Weights of a small GPT-style language model, trained from scratch on English Wikipedia: 16 layers.
Each number is 128 + 24 x the weight over the matrix's rms, rounded and kept within 0 to 255. Layers, rows and columns count from 0. Numbers have three digits each.

# layer 6 MLP up, 1024x256, rms 0.091, rows 110-135, columns 0-127
068158153122145173128109141128137114142149161141116129122138082074162136133083101112095121124125130122132166138133124151079132141152137086135129088085103168080120126159166084126093106162144134152191139145161118151113166137177131110133132106132141110192174114100091117095103151146108086143144146149091123170199157080145169117114159143088112136106137132068129126123106113099091136156131
141151109158112167166066140120157138122105137180144100162177078106128140130178078137136107132174120128134105120146098117128154135128149138153128118192184157145162117156124132093166102167124155156120163132154130190129136103117158103118133141095146092128107126111135094132133126078112146141128122153115137039103161158068103072140117123109154148093147113169081105157119126131116131122142
144148102170134152120135099100111125134071110109129131150147142112138107156133119125099184117137164169140161120139156094076145123129102109118137083110133138139110113071105097159118128128127094132127167123145171171157107130121106111117121103128152130135111149104113188134096128177141163153111128111104109125093129150099179108163109137149150131121134122169135138142123152119140116142092
173148072149157190145122098177110142135115158145155176108097152122093096157109133118187156160150151106127126102113159128186144113177124099121157118146120099161123076086126125122167131135152121158071103131088135137145120101120125127159140106152119151142107127149128091100123110125135152105112109130108138127139141127092112113133082139125122136126165156138115146133091131138147090179106
092126126104127119099143148183129132141167130116151151114152110103138079150169114136132118122090130129130104116102106140140141128190152131128130145114125158143140115146130173105138143154152098119147111131134134147142134142145148146087088124104154082119167119153133120141140121133115147146124110105130102087107122137167118132129170151163130106106122137096148129176099118132129108142171
163140124141161163175124150124136132122162125128162137141110142149150141104171118140069104129111145088156162130164144080143127104136166128164120092120115125111147124118130117138134144112143077150130134149109130119147161143146093103094125148137111112141138094157127162094097097134139152133114144132171127126118117155125122091159143125143076133142105142113119104142140116166118129130133
143125116103141113169116128131147134107107158091150111123119147172147122195116151101155138117100138123155095120110158113102164116130128117174132133150124105105137108136106074123118149121130086122154165133124096115129133095077144078161118126101087132111137133095140078143094152087115070101117139173112168116096113114128102111124100137132157160080073137154168130140110142091108133094143
134130093134082111126144117125147117103137130128127109114143135132099160121089101120102132127131110127143108158121164075136112154132141143121161084147109130113158090154109130092128132107113077137174146136143130168140168128144139094088127181099151100140118133134138130144166077187119100123142173137147123116126141152129132144182102125176127111132083129139143155080174105197146134142118
103166142148096142121071111089150111151111157131153121128084144113111121146146114138128102124100124125123178149138160101170116155141171108101094106102162116133162136177122130118099106100151204151134114101141137130110106122115108175133141129096121127129106129102147122149133151129113107117110112155130121104158121087118068179136114156085149144143139117163165177107162101078083094138160
078122119144171082111160092166142142136105108103089126119152141146122105095128138136157171143082117148139166161153137154163118123087131091127102148108144120103101134147136103122101170164132120152102090112132170106160172141130121139097145122113157113120075105143082146061110138128118085151122115135113182147131106141130124152135098109118147148161138130100148129088117119131119066126112
122102143092161099116114134121078129123114115161134097163090140111166134135082143138128116153132124171137117164126109118147167149102098125134099126152146147171152107134161116123143122116136142119117117163056130161099146132127097137137139149143111112149144098111117129134059112122120183139097152162151128115111117160105118116121135139128137152100121113108133114097102126148132150111101
140123103148127140141087154159135156154141104102142132147120103117147123120125140146158156156100141110101136122156141103139150121140135106150130089174097144088145108141125092167121129128109136161119159082125118118132123132151111176145117194139109133113118093074135159138129161112130114146138131156134110129133157131119089132146114139145130115098103120148122130092122131129144099114140
113151121146138145165117111106131134109162109141113157115110129159135143115113128131096119114152131107162160101106143104136171127136128129109122129123135124143108126161110094117160148089133099096132120115095107139138158117152088144133140155164167141112141114116123120119140144138102159178127131120131129099179109182124091105105113149142115121130097123141129142160094128147104135136156
147086120124172148144150161113165166143119125168101104143112171127135134117084136107087129131115121165110124109119096106181095092138091166114158140125110146137096108129084132097147123117126102163147110091165124130130114159128091080187117126148112078075156137135157170048104136136141106111110190191135137124086108162089144100178138162116121136095140139124106124128140137146170120185157
138081104166130136133127133121108097155124158112100114140127136136079122111121147135125128119120169132138169102110132124109079096159176158133175151147103105115151118104100109143164161138155114125133111128160129103090125085107111120171132131093154140161107145116089134137137116173164138131132160113107144106139108135093162132113124118145098075109139131135150133120110119104140120143109
097138113140158138116150156108134130152157166124124143115129125141153143052144138100129191112105119149156092125103122084175114179116162148120109140150124134136151100140128170174178132113140186087147133117112080151080128121122063133091135141097193101145104156152128150137109065121124102098122118134173165071097106145161136151175080120082162132130142074110168122125131112135150117133165
122157150154121100143140094119189152119128122114139153120155146115141150129167147140096107060137136124132121169143128160102097140156162149126150136145138119140125138045105106158119124149145143154102114120141072102139107182160114126175069133129143169138139119135155130094159118131116146129165151103131097118094092166151162134117135116139092123125144132146139118164101070149184128099120
128114141140139118157125091121111115121130132171125178136184119149142122123140066154116137115165141140144122153101147188137181140115116132151124148162150145126152079112146110099137147126130164142150117090142129113092166156127149133121138146154109117155125153203117148137143094138112122115163086130129076067090099116156113089117104145098103141126101117108134082181101151119109097177192
144138126144149139128088136142103117121154103157160082118117142142130094131124097161142165123142109112100160133136137137109093143138134118123107108141162173168139102105113080100139098104132101161135093111145116150151130140133142114101098148171127112138156137140125120115160104081119149120120110148132131137153119133161089126118136135137136146135146112108093144147153115162075151161138
140133122150114157163086172204080134116143115114096115109128117112106097143109129123141124165109144155125136159121107115124132173067116160119101120115139072128165134135102118110145114087151161126148138154143167110174137134167123153151131134100122108137149117096144170110133115121161107153118157129099144133099118189145152125140134155156116141149126102102168109151078102128157144135105
146121130116118131113121108156144113122132160133143102184129130168133117149124116106128138085137087124109112103134132140125135140105173140139099130113115155121160141123101136092167121157137082120082143155113168087149130155129111118123150113142157152118132127080136126125099117127151130098130137116115123129125096102108117102127156154139115113134145179116128131121081119155102115138066
126110124169123110121130116113134149130120113078141151142138124082120143142112122147145120128140129105112125129115134100119152124126142134113109113152134144117140156133142082139154075100124148087128140144131134146165150139112129120132133110116150078134137133126104095122115116124174127145157133132114111122129147144127080097102132125148168090144118089140153153095115115148151129084106
117161130130149115110083106089093139146152130091108117144142123153090182114125101100175154148138142156113137133109139112140131173135128127115122104160135126103104091067103131128115134096144150119157157127142118136122142104100117115145138146138121117118111148113111131114133138139115149104161166161106145099122162121137132119092117129127126118106093138119108157118127152129142140119090
134120063127101117162125113136091111133118144106149154118074142126116162120135112127102116130129152139160113148116168111134109155142137158122107153106152101163125134114128164155127120121157102130090119127177122102096125132125139084176140067149073131124132123119109162159087135115158141131151152100157135105134137134134130134107140094143117179115116119126136157137146127128133160170146
131117117116150147122161053157068150123044113166127191166137127131157149137153103105090167112099122104126170114119090090110154149113086162131176101050160126124156105096127148146126086145133145119140144159125123142119106170125136169118108102132159157140072083104123154168084153172118113133118183133122157129132119186145124120089135136147133148164126182145133056057161129099142103136132
147114170152126135126117103093190138156154125111128155130093169112129134152125141165147153122117146163126108096162130116131077133124150095103155076148085108121086143114092145159121131112160095138122098160116126124104112124159151113117128090114132120149152088153134109162147113138077133173085094138121125129129117154164120104069185128168088138137100132152116131091084096111130124117151
# layer 6 MLP down (transposed), 1024x256, rms 0.0846, rows 110-134, columns 0-127
106142096128123104124130120142101136103108115131157189164155127143145140127150165096154119134139111125170133121108121160111153140159161116170119106102123085153132093173156151115118090111126155114130159133146133140146116109148113132111103080109099134120149094133122111110145128109128126144154161109137141146134191145124119137082099147159135151117146124157105144087132124105123104158140
129118134104145155159146090126119086122130109153149151075121087113078129158170121135123148100141137143139118171126146125107133103124142210088098144167131142101100136117124169085120127185114118104129210121144088168141165125157215166129099180086103128126115156172150153084152122151123186134112120118113101135138191145106061108104110153135110099159143108190122143117098142130121144121109
154158111164080139116082133158110091118101126145146142094137133134131086167132131134154125122114137122083114110130131096128143144136124090126124092108112142147129130144090107122144119144136126113114114138129135152177145144156105107069077145133110089140127116134126141134090122119161100125135134128169142136125147121140163155108127159129171148065091135094166117142130124145150142129120
103133124119105152141118182106140135078139157128099085143121133135140134149148131105091059125154123151139160113123108123126162141117079146164069144131130155149130162168168126139103158155086097110111153089170102146114109148156136128161154107141125179116151160123122124136127106144098103120130161130152173132142121116141122163145152119140146166124095140119089111132176110113113120135103
149153149114108091107112111157127117126142160122145144093116172127128139159100125133087126143160103169123088123149154139165096124152129148177143146131160136155129079125148109149109103109119086101108101091124111142124131112137131145070129123111117110143109094117142149153116142148113135117206125101144121117122161125155122149162142120121126130110103122132161125158141126128104135138132
107096138107074129160108128143089117171124102106101132131134131118128088146128105094171108095083122165176137123116109098136133147155159138105123125124147151180120137145090113137112164152114095132147118129086162151123154101135156117145115100075106145107131116067173102084164114099163134113135106162151130117128137124116168161145161095112118120146116105097149110109118155141142127100120
151149136163081119166129187094124151152146114127117150129143119122141135096149150120100107079114136139144123173141123151135133091115154157171130110186112116133150118156101128134088094176135180112116104140156161126165091137129130141135082139147110157095108192145126115124114100186139120081157078112128110155180130147094137128142130168124127126137141109105188118158116066123158130083144
102146140121139076111073073099165107100146146114132102152108120171138127123132142123112154128119132129137131176150154149158108142147139161109152128158122139156135130103117148129139135103105131106145152117171143131135120064159120078128151145134127142207121104195174144166114118128135146147147112130116104165083148154107066132142150111144106136194112132129109120126134124140184146129157
103121144114129172139130155134113094126094109102123127118152153137145144128171142087050092120166140110113105130147125069142082125122097114155134118094122119099124097141143116155146146139158124079198116127155159088139153112163191125168145119180163086122187106132130128136123135126139165077162168133137160109107183092149081119110112111109151176134117080124124130138125119133105114075143
125185122081131112159130136059158127137112134134188133106130160114104132146143120134148169125145158144095120161111131119111133115081147180147162134097133165118122174117103110098129098120097144130133139124130101128101151092127131139144141168108125131144114091177159146152156099087164132164105095142149100133137154138171067172117109146117109116134112130135109186124137110100106114138141
126068108093139152148085158143121095134128120105095116112169188149098090125134114133132117093084152148119182105107121147152081124146086109141133126148127119174069186174142176147113145140164118162148128149127122122118130155122129178133150149133153109109105105104107110113121138157129119140156142127112098194129120119170172140151143102134171074121145124099143119107140168148165131148160
156123105164148130134154150127161143142122133115091145092145113114126123134093122145071113066124157115132144100128116101123147122107155147122134107100086151144093155093107107121121159127123114129136139129137130112136109123186127078127130142051101144087150159118085183138123149133130131085083111169129115183110100132113112121104172159139088110100114139069132116163146144163146122145143
165126149129139101122162119139106105112113110086135099152150134096109153154144119124141168127086107105098112147141160130160152161125126146119125153138091161145110127130166151125139131148111150136111124097147110121093085120111161129111172121129118150151125127156079121112151128097140152094152118095141144131105140102122164158162111144152157155093136113081139163151166128146130092110106
131132162099161131084127129163090150096147106100145150167131166132138089126114145120136130157124120105113137138112098108130109134147107118124151127110137128090111139173131107099120169113105095115123126101098127139094122109138104136093133093121098127148117090121152106108139109120171126122138161132108150116133127126086132147142136156168137119137116098129131069148138153137082113152092
095113125125097118123121145126169099126149116138116131118114120105135185122166138137147167108131136117132129142115074108103136142115121143137139114098094165107110112196118143105129107160103150138127080132120161132121111157125139166085085115122119109099115130096165132142129144138135159120104109135155159122123163122125130122128146119071116193127141117108086120118110140119132155142137
129130179113099097137104157134147144115166146090105126123146134138138164112150142115125123113140115106099136157083166142195115125156116120166156137108143100127152107134122122091141139084100125141102125063139142112127174120090086137098073118107118110119148144194138137169137187106137108127138100157116142100096158130129143108123132113140141148141138163080150158114127066126138084155152
136119118102113139148075156143122115108179138136104110123091166135163109106156142123096132134120144134153112134137092151199163166114110113161143107118109085109144170138119136113113150146110120101110099104157130129099128158093128122145143174130119120103130134141123141147118127145060087147131135140078147163096156148115189113112127103143116098103149110137109137117117110116112126127199
127159094131092128069121117111134120175120151099126074105152107133100167137146149148113117107150123127139105120117118155098133130150095153114160057106096148145111159128104126129121113145117150122137087166130116097120120133119146083163122132109125090125102095141121085113154143155099150110136176163102141102092145145160160135183161132097121114124092160132114119146165134135116120155151
082154163118133158146149120147163152120167141114123135114110153107114112136126154138112151148123147126115136119147126073158112138121107161102116141108129156147177143115123130144120111129088126066119167130126081130126096108141140101146149092145111108098126135100102133112108095147143153169111170106173139129102126141182143075117122138161127096121078103166125121137107110126128144145131
085127089136132084127118137125114097128116146121106113138114122146120132137150089126101127150128128139075143133114102182131150111120132129119130145147133097156161152139127124161124109085115109128122110183113155061157146121107098147145105136120074124110175154100159116140147146077145140131077112154119136109124161158131113159159157128140105118117126126095181183140112113117117153121157
125146112137156127131175121141148182154186108121123152143122114157124133176127146137166078170174103142077156118091145145100125117162127105134144115114130148129114136111142125140175129141100102115176134141144148201146143145171124110123140116176101085141134090129149100100109150117115128111159159116132124128135118073154080122122140105076134113126115085102109159131104094120090119102157
111116099125120154105137136157142139112139120147141129115115134096137135127136157155095098101122123149125111122147106093105128135120119125108147141145126126102144111126117143132129082157121097117084133117126139113120143095159127153114115126111126135153078122133141143125127110146147111107075116107156171130124142136151138148131153148079063098137127126126109122141132132126113119191136
132183110152086099123134153164156116150128152170135111098136127111132114137128135116136145111135155122124140127132127145138116092125127120127099123150126094121144118144086141123160125093103137121089109102103122083111129128140100106111144168111146107144077093115146140130133100155109145149131086126119115142100071156115098120146103144109148156127117135107142132084160165137139083134130
076120107135083103094124145102104164107135159100091107136129107163151125087137127106122129072110137131146116118123110136100151176135124105069155131158098139185135107144109119093132141133084140181084114127164142147107091121163083129095099118117129111177089134130140164121144131121110157148154133102144094113151122087138189188171137109146127133127091163108117122170118180092121120171182
158162123143121117128188114111114125148132139100112151134152112134168110099144153156082133106136081132110186100162087175104078117100139106106136139139191145098105146129091124088098105104159099160103096093129108131102139129144125107156152139147121102115123154111097127125150172134134129122093091110129090097154112121105137101116134191174133108154105087125106140112130118132127152123126